{"positions": "rope", "schedule": "wsd", "train_tokens": 550200000}
Each number is 128 + 32 x the weight over its row's rms, rounded and kept within 0 to 255. Layers, rows and columns count from 0. Numbers have three digits each. The size before them is the row's rms in percent of the matrix's.

# layer 11 attention key, 448x448, rms 0.0519, rows 183-240, columns 224-335
092:125089105125107181122175164076082155087094083112125175078123124173162121105126135129158094133124144146177159125172108109108207105114129101106117128087165112156218130099125109099141119145124115139088109161187153144139104109122078094099166080089092145179110148164108115105164159128108120147112123210107116063130111167122164144123189115185
104:145115127132112101120160139162137073079187155155133126108117142057181072147146096153098137142155161166111160162179101143137122076127106165125122134175087122147099082155157159145077174136145147109200103081120108117105129136128155166112109137199092195154140144110121126118102102108151134114093171171139158128120109125161140066093165114114
100:154115116090159118198109136099110135120088124112129147140173134134125143097075066147109152176164111158061200043088127136125185165141169092149139124138080089122143093106106149092078114079150102166086069138060151152202139125210082106117146117133191087155149144130132156132121140117128117131089137151136103103057149145152130129131138127148
097:090141081122085146217156087208157107145125161106114120216143148154102149081090126180102129126150189097170107199151150108138117107149150130171133146166119177133125041132121095151165042167142156181156153141166141095149133148124149109162152111179178092083108098194070086118085113117118135159068080139144059117141138139149199113208161170125
097:101058137060085078181079141131107091117069125125125086084111157138071150114080207153139106177095114144183128100166111152141126116126141137220078116121108159129158102123144175176172107124114114104152076166112128090164058136134105141111161111148084134069136098155129144139189109108076133079102121192186101143177097175102098160167088141115
093:118091105125149192150175134092117081101119053140120127139186110118123109121109251133122136129100139098173103154117105092128107131160137117208104122105172190121115134120137157099163086149079144180148157186143131120062124117217110124133129099138098119147133068119165098091177101079104158115147129114122112156125134155121095100242098157130
097:213112126146158104136061176129130145165116134092124106098120156143117145134123099146102150129176109111124180113173104163158152103099121107158123140119059139155192145150102173134157147180075068097210155086125131107125155078131115141089077115172146088081118138143112120230104092132150077145106162092113110148161122176115159116150105134127
094:131154181131144097184175163132086135186074133121121187098133161128126156104176158151136108184142142137121164136131091155133120120090124146100134126104089137168099114064095122131127118165043115138090137091116082120140124119096116055089128163105139149147116139186118138137155173081118117089156123139140175061129145144063104128170142140143
096:148090148143173130124130188139140159193198145075140171105084097125106064115162114206100111113143136160111167109138134133067108136099066090146137142137105132144150101190124160121124143106081109112155125152094118119113138092136122104118117163127092104174140120133113149194144110122122150154145152110135127074073162106171160124099165139107
102:123160098139141179148132125173135166198134184142132057127143130077165114065168149179112164064143151095122079110137141082148121044117127226062126146103133145141101181130133071157161077139081111138152195127177143112086133129095116123172129153161173131145139142119127176090089063163132120110135077115132112154113119171070144110161126175147
102:114118154118087124089133163089088179102059134100122159061102134177129181133175142144162110155138094191126155092143127123151173174113136156107123030149091057109185162093149159196132125131145119130089088121134174167178154143097133082109128132111110061094139142161093144186112106107154110109120124115069143121142114137099136152102147141107
092:095118165081138130119154114099169078180133096206129134094137122171144075085113139139107136145149136043097109152088136060143097142123089110110120131147128065098111143145154108128188145159113139111096130153184133154111150144175116172203179132098139081159134077120115170116130082104157125125128097166144078061122171141108163178113132110155
091:105109093144159132110186103191196213135220184112168105116072061124120089103117093136152146078067139153114094128138113124151195061118099141133093141133157139124152182113152070136090145164068133072115188117143152041130088134096123132163111097208158108115118122104152156071116096171120109072094101087139117127128157186109172157165081068135
092:149095134154088085119084123077115137161134146136086162158080154137118103139163146159114143134085100102153120104132155164144060185169134123103140117151123132183096077051084127138103157111156170109099142145199195101090096135164094132114131166115110130101116136130053077175055131143154104112171095181108078108161201136095089106106086084110
089:130132142147104135158118112163102060126201113188156116143164182139158132146103147105064155142149135156139114126076158131152078155115095134117128109142096141122176095127192152112146077189141121112157111183193122056089104159138105173144053113179101162094181099153105150145104088116169097120090124112132109103116188119148145129161105131103
096:112132138119196119149090154185133130117112067075122143128152127107134085140090139137166123147153132073092105152143082123122245083097121057162113159103129130100098176145151133098140146131133170118102136079083062169179087137117118139106101147078127074111126089142155152098167179130193140149088182107157200091086126125164143140128208114088
096:179108152128113100111126127089188150188077137137115126087105141133117124127161080106146102147103095169173137118164136156147115165164138135088117086169153132098135168087113101130085108148147135123119156107107167128178124146185117153174143126159130129142112132138187149160044092076097093149155165156131123108116103129118089183164074137124
100:184143147143070093108178133085136141098172196161145151147161092178120133115154106077130188152135090242181193137067178179082048178136167154110149112111113163127121105098113167143132161090186085125145096167206176119083120163178139149163173102120168172118135133086156118161146120137119123147162086147105098093127142085123116128098069176117
084:138135143135139173102226103137133124096218159118149173129128119142136110150100097122101130108133187109138117151109171112145122053102091134005094166168137125075136150133148123120141116119089145172097148116224057137073123093141162122131099121116100140156137144073125181126168132142100131120118135097101126137128153094164168104101107135159
098:191144170137108114095172085064203093142136202171180133138158108146109112160148106088111152136096097204140187153109188172111037119115169132115123118091089183106123150113142080129136139105116070139137112167165184081083094118148131134144144121119151147102118155106127086172139104132099102165143154134183081077131145097118173098134081139153
088:156173172127122101128128135133079152120194153121133173174119137138158157120141160122078128142143134169181109158122108119162121140115093154083115144100120131111164120101105094121120099116141074138055133165215128128142086131126103130143040150107144119082161098117114107169122129117124118172092160134153082138150185074122157158153131159105
093:109113137087099158094194118098110103139154203128143124160112120155113122153169153068110148140145119212109188158082176181120056155149136223073097089068137144138160120071157073135122127099175070119130055150197133102069127122099102139141058080109131136146141106116163103173171143112123158132097118153131097095119162102105168082111128153156
080:167152099158124127146129104139090131138106148139114174080119153118113151077167134108080146172166157094138100178146149135170143099178113141042144162154130128131174195158123126123140139092146135083081086107136082102084115135116116179132106141130138065138139102102143136169116078140139139115129183133135127152120141085137114141101136114121
089:117090093074140103138183172132103159255099190108190114167173098158116104157190145079118121144134175164133155199098129151097108141187084213108144133096126174123141172146142099187166130122211101182097084178177142091121088114101119092141091094082170081114187115129147152178138126083121160102143119162117117111126094091107154095130063147119
094:165155150146108101100144130145155129158096159130098162082090147092122128104162161127089088152119170097140050101126154154142142133171131118056102167160153155119061176177124109171106147077058147122134108128086117095055140138111150200080125097126116139185111133110134138105143097132099147113165159123123101163147129127213107175121093087116
078:129156118139087147120119069126136186090065082166164139117095133094164143136171140127156104143064131079134108061094091093084131190157135099127148089094129140106130133143087139136134142240076071169104155131097155126133119085152164079097180177167162120135187166150139103140124084170130127137166166119150168185110168120156117160132099129097
095:115045138094118171107172167119132093109150160122134137087136148106106113181134154119124194143102122173082173088098166149117075117070221185105127060145126144102125104140169089116145144079159155086135104135141147099116172107162118126186128055137130147148086135117140144175112158092117156158060120155092131121105088128103110061089129123160
108:080198130132135082130137196108113158093096070142075186115157166123093119120143127120134169157156133118119068061103108144187127152101163120114130143133117072146142118127108147098093124097134151119120142130096148110117129150112091152089124139132128092098184117138067105093102129140161160141136150060143137097158129138132080193140154108144
087:146130144148117160097146128120122100106049028099134106112120152099192151125103128108190110130111107086166137058151067133112132139133171091169142138109141134098135144146128191137141137122070094105098194099077115149196123088135136072128163200149173156132134185151101126129140100140142091131134112132165179152141133185120076097159165123149
082:137148118107106159106144128113137085091113133124125115049140139067169107151141160110165085147106122147110189067161069104089155149123190127155087093081153129112184152127113200107111145136125148095090107125094161118136163119120125091176130176171177149106081135163120138116175119165088143152122104191162143130107094146131076092089135127144
099:132084125144135068133117084091128129116105173087140114110067093131070136083207111140139127144127106243135180116105154175111148140107133161127141053135098138178130100109108168124120130137128055170147097185116156121107118143090175076107141108109137101103134103124127110179150077141138178129126190089151102075161098144112055171072171141090
101:122175131067123144150116071132155111186143110096121150139125130118130140123116091121099152085119149177178117151093109166076132088068116087100149140118156168128102079158168132086143116107106140146169100175171140118182116144207147131156144087166133183194104124115157053081151117118098145140106087103104156125129129141157116126150127165131
089:141102130127102080051187161136178095078163145114137126079091156089151141135147049109183122164141150154145150135063197129136150109100141098137156116166090064076129193108141119128138097121150081112077144109129129177170215103125127093140167155164164128177067149116111145069143058140123077134187118142175127089118125129135114169103090130177
100:177143145152114133116114137105040119089111139141063119073141097165140090195101162154130099150125104156161130109141052180114159082101109159103123117105163085179231089093152206114133137099111126104134103093099075164109112168106107183149117150117048153158144145173111110159113130101120087112136118138112149114175124108113106110130157129130
086:129172147128103131149157169097120153103110070155195127142120120091153171124140155088112112109138177093178128102115092125108142133195102137176124169103139140118136200163157148154199155123135037108152113108107121123091136132133111104164106112128110105110129095041124129131173061166125079147134100197162173161160135107096086146169117099054
109:020131092110129139122088132177113148166106146170171141098134131119153142192157147161107158094091162084135059157149124126145095087110123134109072141149096197132162087175083092158157058175159134130173136181115114115157102094091176085137131104108123163092126221161110150106086177154057187118157113137079110177125090138129199099167112138115
096:100139137126139098134129111109164116121103130171107168088119057082129083111207102147180160210140143125145163090115122138098142191153170117105151110110121098076081146128134128141113138153108110137115112167083158115119127106141105113155103124134162100111127116144160120101138082143104154103189100117206143111157128114148058162069124125091
094:085076140138126159118097064121144144162098114112083119104131094163108159104147135161173167131118047150130150149193121136093089097090142103176168047131123127192190065128099170110159103214149173092151093169134103112170166133153212079142105176128154174125103160226110131154110178164108157114124099104113087130108141142143101055135150110150
106:158098141133131088057072098129139173158080129136127132120136058175094106130196150159221130086129088120098155132142075147111151155109086094108146089057139108156142154083093200119109180086094134026131096093143154136112133140109114095110079137142114105093149104149141094114190177139176127088139099116147108143194199143122150178110160064135
099:138061184105090147087181124137155139169120092127143042096089110140106161121106134120140099133148119116117161165105159083085129160112129103188109100085177131159104117136100111085167132176044132125122171159155130090119216107131122147118101115125193167194094066090132144092182116164122109104155161123124100102065142160125146144152128138135
094:049106137141140079124123153144100121144105141075162136180083160154106164136138062176147074078131118143096077130109128118160137130104089147069123142220118103124084102124118085095152129158183099168119122106163169123143115146145104112103108100146075120149142198129172140114119147090164151108084157124139153124085140082129152144146149123121
085:171146135216087145120116056156170081099122136160151082094100101069164085126183124124135132158159145087150181092088104147123139148063136121059147121094198096111181075143091137103116136170094151192168119143092127080115145162157141155169109129156169126112129140081169138114130081148131123133131122145157154167110140108108117160106064181126
087:158155088194130184101078053138101132048110105132182151177079148096121138097100156120100130111082125110166144098150123155112123131160124076113092105117142188092185129181075121120072160161107106152120156179081153137146140121109147084139092114146189126164127159128128214099118118145134145143094160079169153192110092160152131125131105157143
094:116148146125133110083090094110099149148090110102160108116121121142145151131186107162092102103047136110194054177114110124088104105101060130100187120144137135209125123165071155136205145151138086090159118127152124134099137147129124052123111158093055151148132130103153114094129138101125155105117167106125170196105172102091108082171167097142
088:079194111144127078118139128164167086035055077141150195131079135110111135133147116171188152122108084141158152032114136149150168123135129108168135129186104134106189144101156050141127124136119106112130135137139097135161115126096108099085075110163191127147164186128186141088089172148176106133139120164156111103137160105139085157164124112136
105:097050096112123127081084098135155117124065210168096136045112120134105141199167101118101142158077115154110110133125118150135136122104179151136125097111149115136113153094089156116098106126151170129100132161083100103139118113085153099135107157114123072133137152188135118126108136126098150131131218090125123130181083151127147139100133126132
094:146108151107073095139104126138124156098025137078148169129096126145106173114178151166171171188120044198092187115139129138127130188099150107134189041123091128146127159113120157084102112113126134123115110121081163152191153126172139076171133108114171102062110118170124120132134149103149113138076132099132129110123078092119068144094190161133
083:101143140097124188084142110112117159094111080132054188133121127095106096140174194124122125094078114115127102073174115135131095127134195147135124118165148151150124110054127132096161170135139140052112115144088125167076105139089120120110153115099137117115134136135130134118130173107207168124118165118154191152125114156154083089101183114128
089:127140137127124112152141177105079148135139094097123120159161198175128170110072153100107099051176195092153129215116167102176095079122105154108127161110146135181099150133214125116176090101134107123161195136165102162111174144137098190117114138094091186147117113117107086112141124120139118137107117144087146124155129141120097134152151121151
099:126154136131055157128064091143169144085138162209144162073106101130123107125137119154137120125073110057127071160115163135147138157150129155087097105094119154123184129146107150120092144202095168163133131137089058063089089105107144113123145143089133108134115144098092156117102097142102097114163242116109171144114125155148127120139103160117
097:196085092114119129111074119148083174174124131152163128098162141162135080213139170086134054125145206100111134179094096137170155122156111176084109108101122163139091198129144147073099126108149117139166144115146142109077135125115153102113126079123085115188138133091151079173123118106125148095150154121071175134191106109127121140123140073083
089:137088121111191148147166198078119145117157121079144121145155113106144089072105117136188105145179128134137157125146133089117162133149156122115143137144136112143140137078146119133104107167178128124126128114097116167174130142140111139177098142163147150102126128205098220084120206141159095123122020133148158109089104112102142116083096148192
093:118116077112139095128157102184180085142100163132122137173153155154108172171122101099133158121114131122043173130146157129169112084132131092183064134146158156125071114141112120085113100147097173119097195132170095097152124053060151096136114102174218098146142087184165111133125114149109062160126180128141049079141162169127121141171124080178
091:144117140111104139166114078138129116197102163193105102153112118117108207130094099132057133170077110081153122121088135133127101153149112115135131145112173180107083124136109131101123136145144075205116133144142138122101084100183103133108128133130080123182145129150164061150110059114141192170140167149124076143146110111164138146143085149107
097:158130121170115115147057053128165159114159151144094113130123148151125171088167103105099110083143156097148150110123155123136103104163096104141096136096106129162111126149112209148103156114076096117120178107129099117094152083139149082112175168156141139176091064100132110173154044165125152085160160160113088129136180136147099114146109107110
094:124110123110109133156131175141129129133163124129147125125144150158122146099077137078124149073176154154090129195113130132121135103150117103126083174051176175175123096149152154103168146117096151148178154141151026116107169130135138172164118126132135186148093113062151130089160113180044103109105126137069148090151140178130105106164115137128
093:126096135125088097124061085161117131122130205110128113105094121198128132117110059166098151122145095118133090150093165160075071114104078170143105094165082140189126049137091171139111103143119154112128142163112095139150172139178168130145153179148153128139112104104111194123150125129172152112132175137097087185096158100129190110134148166133
095:099124149127120121092135085141128124161141149087088134049097125156148159139160121171148132137134150122170133155123145183115064130058141166114114082115106158187122098137114120117132057194118099117103158192117158111079137085178148082139145150185183119180127136141144133146162093145172168121148146125126091135105132091134134108147177169115